{
  "d_model": 160,
  "activation": "gelu",
  "qk_norm": false,
  "attn_scale": 0.177,
  "parallel_block": false,
  "init_std_o": 0.0577,
  "decay_shape": "linear",
  "final_lr_fraction": 0.0,
  "seq_len": 1024,
  "train_tokens": 155600000
}
Each number is 500 + 25 x the weight over its row's rms, rounded and kept within 0 to 999. Layers, rows and columns count from 0. Numbers have three digits each. The size before them is the row's rms in percent of the matrix's.

# up: layer 5 MLP up, 640x160, rms 0.0662, rows 489-508, columns 0-159
# down: layer 5 MLP down (transposed), 640x160, rms 0.0666, rows 489-508, columns 0-159
up489 100:474473521488480488515477480501515484478480477528502444490486464505530467509470493533555512490506525534502478474507479497523532502499516465542451505476494444482521432552492505502480525493463519509498536480529508486529512447498526489507494498537503536512511496513519534477476536463496497510526506480541530484505498521527480485514440482503488508519507486486450493482504521490519552528511476525499515452518475487489539503515549498554467514537500521549492491515514517543494502528477479
down489 090:482510512486486532524458453471502463510494494503532499510494475497486456522475518443454504502476512463514495450537513503446464505478499525499531543495519508525494449560503503477504509502480521517509508504546465494470490536511505471505490491455488522531489502462452538555535509496514539501486522520491465513496519496519502488494501500518519463499468530491526495495513542491487546447505525516485488512525524503560483503505551488512487535485504537522482477470530479477494496476455492
up490 102:544512502509539523517494472497482513498508533487496544546508465467531463503492569499496490513458482496484491476504499524504506548443475480491467522473458538550468485498500451488494496469467510502463523501530484484505508499472491517480468524484515531501468564513490471526523491543494499516549512466503521468528496486507492501515477496526463482510559485480484477550539517464508491486510504495508450490481511477494481473520492511476481510520564515508497520464514531480500514502463509
down490 107:507531507504500498540525524499479495473456496502495474477479459535525500503536478504469513509474503509459506483505500520509454526486529471538528533483506527541501508523482506484488459496508455488481490531468521498518478471514555488540540486495523495523468513490483494495481519553489460519511461502484511502497520494536478470515520475474545517520507509490533488507496504531512513478494495442488482491490476479522501515538508493473433458473502472494514473551488449459553532475450543
up491 105:537523555486466461492522478546491532524506530495511504481537507534517476479537496478486502502491488520501490480479484497511533507479488528493517485486483510479510492496464516467483511485495457476540498526493476503493513500519502469486530531486515497470501476525477487515497485540464514442537398475462499446477514493514510520490480486487517491553521499507511466508463469424529462486507478511453505489467480522528530473516491484502504535487476488506495548531471501472462506491504499
down491 103:519478491509553495510509515500462506492498559501500450563494486496504470493508481532482526515486518501538528538522502469485475445501507478506495523477509489506501529550535514473538527500519490505497467491470495502540503475516472494486478514565510504496523507477510498492478517526499502507538518565553472478493485509479502529505521482488492526479491494527504517484551502503495527477505500534525493501448494505463507506453509490528502506483437444463481435541454484474490506524502497
up492 098:519513503503501543516532493485493477553499479453513526524494533530490484536534539535531526465523476476499508466514501469463490493531521531542479538477495510448492475461473481508500478530499528499509480505492488467496532531503480543492467490474463469512499524531537524513524476516500509532506515442516464542541519546519538482486525476492490494519521469480507508503535544523547494506527488520483494514496497504497504476491451526479446508466515524483526464518498505500492531493455536
down492 104:502497524497472472499523534496465505463499480475523503511497511519459517471466484515464537522482542492475485516503547494468537499457491541494488472469491508513466559490468508485448523486486517480498468476568465507474497498550499491530520526487461501503505509443493514531459475508540496504508508524515501481532499538500459489477505509515502518533507499478459518543493509529506508491478531530464495517518470490513493528501462512489549477529521446472524523450491454492482513506492482
up493 084:526473472499522534502480496482477471508534470466521504491496519472505495500492554492501516535498469497519530503530490532482493477533529504503498534528498492488507503513496493510544494542537478470499531492530511504501560515530493510484531507547540497505528505529539481509518478473486436524529498500450492505488515478497531444512508537489520512498534537461542551449498526520510489473458490469498477521546477523528522470486475510512480517537475503470544498504510550464532491520488464
down493 083:527533549491466483514536470549510501478492530510513541487481447488517494510521483496516518462494513521513530503479500505495508534484471534490510507467519517462491509485502528477513518571469522486507532488454506532465568507463465524478481485517500522507482461505538471485507512503486546490478446476557497504477478514521468517543508446474476480513467515504480537488481497521478514534479531508483505489491487471453493497508485492503493542481517486492460452484501495482474536502470522
up494 097:525528473529502556458447497522492506473492502517530460448551463518489523500524487500514521517510475481519485518520522508467498508469497481470491521525491512514512494504505514515497516493515486500529552523499516524518538462548502483521485474499496546475465461525527501498520488442495510491512534528477492462513515536470510517499472472482507487510493457577553449507498446525529481484543499493515531479522513471540524470478500503510502491471515486465524535506519469500529516507505525
down494 100:444487478486521477507518488501481487507468520509483449510539534490530529467468502505503479493487465517473460485501478537496489495477484495480494492533499495491538475521480491491513450473488496496527463466517490531482478528495502520463465522504486496511481520565518484476477477488486526528485521487470503478506539485514475522517566489539474489476526491466465475466515495500566500482453479500448465497526486489522505454443514513519475496466523467528497550495496504549502524504472482
up495 104:522528509569512480483532536447493503526594508477490487445508470516518471469457520494517548507492517494511452476500482489488466452498444468509502522518532533535492465518482531511482508503506501492508499501444499482461502495511480517503529542484491481478482515469504504513477512520508523530490500490480518487495468531510525487519484497501499537538514498513521501506475476498529496523484477460512504513536460533519522528495466498531546465470481506472508515514487504510460453486485527
down495 099:478462488504482474452481539501521521506502534489482538478504456480510531554543492497472483520479513514482535472470518524480504500551509524528498462556517496470507520474489478518487493546516490519494469506518473504528504535554465482477537523485525529541536507473515449505523513520508512477460501469473492504500503477482530516558524459502504500480514501464549549492493513500511513503532514476521475501480537475530526563504489509476503484494503510533534477532505516467508483479481480
up496 099:503485485472504463502489517517516510494488449479482509463497526516483465491503483510512515486490449441498513534535546486441464501504523524552497492527500502484510524510502495515460499508505525524541472493480466475523505561539510528515508534534509510503521464498473516493479479489501490544501555533498494494469506589545491464489495482482517476497550495492503537520492489469521500478455441492463522499481511498486484534479467502531506456496488502484519522497478487507502517521479464
down496 103:504486445479465481450502541503547499528512504536501512525548473517513510510523524540447501507469486494447513497448518531477460495479488501532485496495541487492484504513490474521503461499519527514516473490491543471509531522486470530497529491520490506487522521534526543527446492531506534498520469522473541511447489540542490510520417477502498522490478521542474496492481478484493502517492529501548504509516509510510452481543511496496510501504497509482500482478500482508497556498521508
up497 102:505526518555489454509510455500507516511470510521502471495488492500455524499479509536531500523516494485551515477423546492507500515461509488543473506511499536528489524471521468461480533476526519531501483448503513472501486481496505497461495522469499443490508507502503451479498511505530507541533528491508480514499493523491485449479443491464524522508447499522466459501528477525497484517491510506494499493502553522512539475511483478490512506520500461498486490528521507446503552505492537
down497 102:518506500459500457508497516469489475505480484522494468459477537511505493526495515529506507521519514498520497425526489525526491489494517486471510431506501484461504457484475542514482492510513554504465521497467488484495481502484498498489498497483495510516481505470503490478497498459474477534482474442475470495494499445511503508529465451533538537534504507516531534462499539511491507511510484457537495495518464503462512487477460545538473489542492569478489495517516533533505505524463514
up498 096:437526470558486496562530500511510485490516539506514566486493460494481496533491482491474508466524470496464519486490527497528479473473485508518505476470514473494542497549493505490500479487484499503485528501534482526495510478510525500521456496536518474451509549466496466490530485530478500493560472530491481486537550512546480469528486443496502540509543501463514509459472485479533499499479468496502483522474510478486500506479526514516501474488475507511499456496475492488526500517492460
down498 097:493531524525520496516494481498522502482473512517509495506466471499535515520539496537502511493516503530478439492539427457477526510520490469468468552461494533483480477482489475538499465533490527540484507465486473493501530467508478486486528475477557513545495485487490498509497547461512505476534454555485504506504484463514531492530493507468492531472498506518567486506474523494525451525507492541479525508513501477463478524524529481491471535505482494467479485489509516517514490513506478
up499 096:515528531518497559527442525475447495530466460486473521554528455477506511477545478496515494516497482511470561500456484513471496506521494488488516511530494474501505481522494521512457461511471455492494463513507502475519485550503506478500496505530490502493473487523529457507486531527482493475542476531433500486525489463470522509522465490496491543527524521496490488484468508516527530484482459519504491516450525481516495526506498523472500482480548488527489473463495494505469491516513529
down499 106:471521505488528509476479489527468508463520522486510489505496483495474492478528534523470495538475544497456513520533502481501469498498482502516448515490519504511474480520482528489508518467488539533473537488507497522498525529484512479527500521424515468496453490463518476489444537527482503491481497497512515492481523485541489462504490479480486510501536522515462516486520502450537498480484470548497478432532525494454518482458495524481481501475473512494512539481502503514440488541495557
up500 091:523469505482514475492518483467516506481516476463487502435500520516541477492479488522537552461484509470513533502530536461514476485495458547482520470494498507519476473493478500526532565508470510507505493462525476478509527497538521520539531472498510521506481522486547502503517514487519557511521481493570542495491481488513496510553483540502528498516521530485463490504496470472524479505510458523530482480479512525516542486522480496522499494484486463483533519540437480487481515498502502
down500 094:499499499486445513512481504465504514484554532532501517540545498499533471503468523500510517520489487488481528541497480490515510528516491546519476520527451482454483484476457467514494506470513528510477460513521549522533497495485526557451519499477466482531508482511522517537473475538483489445512475528528540489486497539465522474455500517475501532471462551525484521486528530508529510526475528506474484502512496509511467472502455490483507521496524468501500508458514478472495492502518491
up501 100:537547479544478507492532474513516479503534544499541501489488486538483496527515506462470514491496515529491512502498507479500475516518533464523522489508484511478478463464505509512530524496462510506532533499523503532547508481472502446504552470547502517549478540484566518456486498507456529488465451538491515472500489500482498524470488456482502488532525461484495500498507439533506505509472485524508549495515524481538478496453506468505500512504527501515493526522488486493540493469487522
down501 104:503499504496499520457510523540519485474485496489442497535488475541489514466525496525516456463435455492485466520516540534473527505519466490527490493513451523530507508529535483552481542528521501507488521519480502500503482531516526516508490482425532500468507529501495520498512485490483472519496465525499472499485491475481468509494534513491515522496516486518492509553507528532503494494497498533489488480512499497471500488574467513478469479447497561482496516486459471513483459537497490
up502 110:500538482526503515478518491486465524532513481512514461515486492518509563550501497508500481494477478443511504482523542451494491482542540479486519418455482511475506476532541486503540472474465514503505505490484533487476523462484536543518501478469472520455487517479524492507485476487537496488531488542476520522498497441474491507473480503523489517548509500495504479484501486501480485525510472532527494522490514482467545548514518499477490498455495484468516480502477516476465539502494519
down502 112:484504518491453486520499490471526506525447509513515492490528460505481503487516505553508518513495517506489506513521523501502509485456508526464439522488479533495496504512481543488439511547511525499480526510514461448491507546504544521506488474502505483504521487505515527491527475513463473496456494480501476484503517546551469549508452539460510500472494510489516503522458489506476517565555468495522484463491488483472489491511477503511523524448498538487498497514487484518508521446472534
up503 085:460507487480499535457540552486489509485479504484492495477516471490534508508508494488460493487483487498528509460506511522513487475462501527471507482487501555518503549513531524511479486497516531495474516458549474468534548483503466527498480485515529522525540472506519506468526466450521531475512463511532509483546530485460519502472487463508511480504493520537505489554501491468455459503547506537505505510490517529507461513496515534491503503467541533487516489522532468457546498474496518
down503 095:470464460472474530466484497512523519499486537511491481547505475547472520505522481473557491497522538500461444492499518453537491506491541512428528489513527489524496485503488512485444514550463495498526486442522512493504482500482504541500514517520556516472523469501475493481486502447486494491485445480488485468494527545515495502515474498471516523477520463463502507506505520529505471492459481479515557489509534517485480530469490491457494520506505511520515507508489487497526507489490522
up504 093:506514538517495500530484476495537531467486494473512472478527491489483472504482490484495525519480486478533516503535490502476469481461553531482477486480515533455539500465468519495515493448501527505525502477522504534499526520520491498533540506517500500543520485505503505514516502500525464477505493444495498520520492521517564522494513470474544493489503527476465522469528500503511488494512519523500514555455458466446515506468532526536478493482474452494577504517487465456492521476538500
down504 093:515471515492493513521553507486539487482508493481550509467505533488524476502478462571477478501490490514472453499434541469500480471509429495516500457506494496506484499480519528509526504539477494452527503558485466510493426521512487490492484508521552474495479497497501514516504491513498514535441479471482497476473463516482493493485463471509474497505515523515509496532496532513529476479493467450481507499532481502476504476516483530510543521528509502522474508507502534475460499518523508
up505 112:516514505453510494493470518544516512519487549486475514487498478489526516522476491503531503479506496497451503468451507495493464540492532506486481487536495473451507468518503483512496489541520540488538517482520494493513475470510532528542512463501498504497465520540492508515497549509515486472489481485559534462470463483467504527509510482505468445547485487530514508517487547496510480521517513506466516450499500498496469504501526455549478477475500506517567489473500514461530455476505535
down505 111:471473476527470516504475464511492485486516496479498515515498527495538550515487505469512466504473461459517473475487560513490504507499519468499478473480487507487484469441491484499469512501495441483489490461512520490503517527528507498512498466517479482445543487469554461532532558536531520480464515519528481493504482528498510521500530525511524511476471508504544491544570531516506467495533474494516528483525484475496499484517563494487508501480458517470537488488506477520513500479506479
up506 097:470531515489497507506518481489522504485504486446480496511510478520483517468454512533500518477498508515513490490490485535540514487511513496449546479517472513477480502499517512562539463455505562460473508464517535495499507443527524453510515543521498495521521511487548456464499464524489570486529497502511497512505504500489545489493510527498506497531495501537489450514522503524494490509490493534489549512511454529477499512449519497499507478499491538476439495517510455492482534496517482
down506 094:528512478525494485529520530486530494512480518499499484461494498477521517501490506504519512523471520535476482513472510513547566538514484501453491512480496531461528504503503445490480556514476520505518459477496497476507486471507514502474526516460508522451521521463497486441505498525498504468499492493517500493442480504538496519536492495498470473505490523484453514450507563502453524508512519495532564500505472522467479529526483525476511541475482528496505467473554482489488513487462502
up507 084:540528482519523502515499486482457470516527505475521432465511479507500446501469496525495474497461526494466508455515479516544496503488496450476506479496502510484520484542488509511467531501492495526502494484502475476511511501503517523460474528524491459488485466546527503514491549493524465489540434523500520516468506518524508510517485536518542519484459541512489473528513474506496501537485534508480508523469522525473512514505486495474552461450497517503458513465463500544519489473518539
down507 084:517494519491539492549490509560499453512509474556500530567521517502496470489517537496556459505503506494491526492534478502494499521491481530495511509525516505490496481477542500460536520479524466495490529531493498516478519494514533472551510494540519534474546499511475518497500464474549517515487552558499460506498476505488501505489501521533520494489461493507509516498504535503499503500530515553501470503530476480468492488511513497465496548467524505442509552507523502519547479505520499
up508 109:499502444486520534460514543475518522506502467476497511487528478507480541548505524529511524480462519500508491516526527479494468506476470516476521494444495552522469483484559477488536464495449458502502517515488482504508532508567498513542533508496513489488498468509532496505527483504454529499496544532449508540506503498480510509499492554502489479516454482508521467472486482519466483481550508529538496480511492490493507475493528517516551455509518482524498485510491486512535503540491507
down508 102:500482501489516505483504479490491509536432479543477518520486504500469534506519514483468508497449523501528501513568525552522497534478481510497525489476498503524490472515551466470515469478493477473529495477518539498451499528471466500497484528541474464537499510511523525516491502512505522483494515487485488553505529529507510484506509503514519456465453513483494460460474535549472500482496528529529524448488503498499474486474527457472536463464516490535475504488475505521501492533469470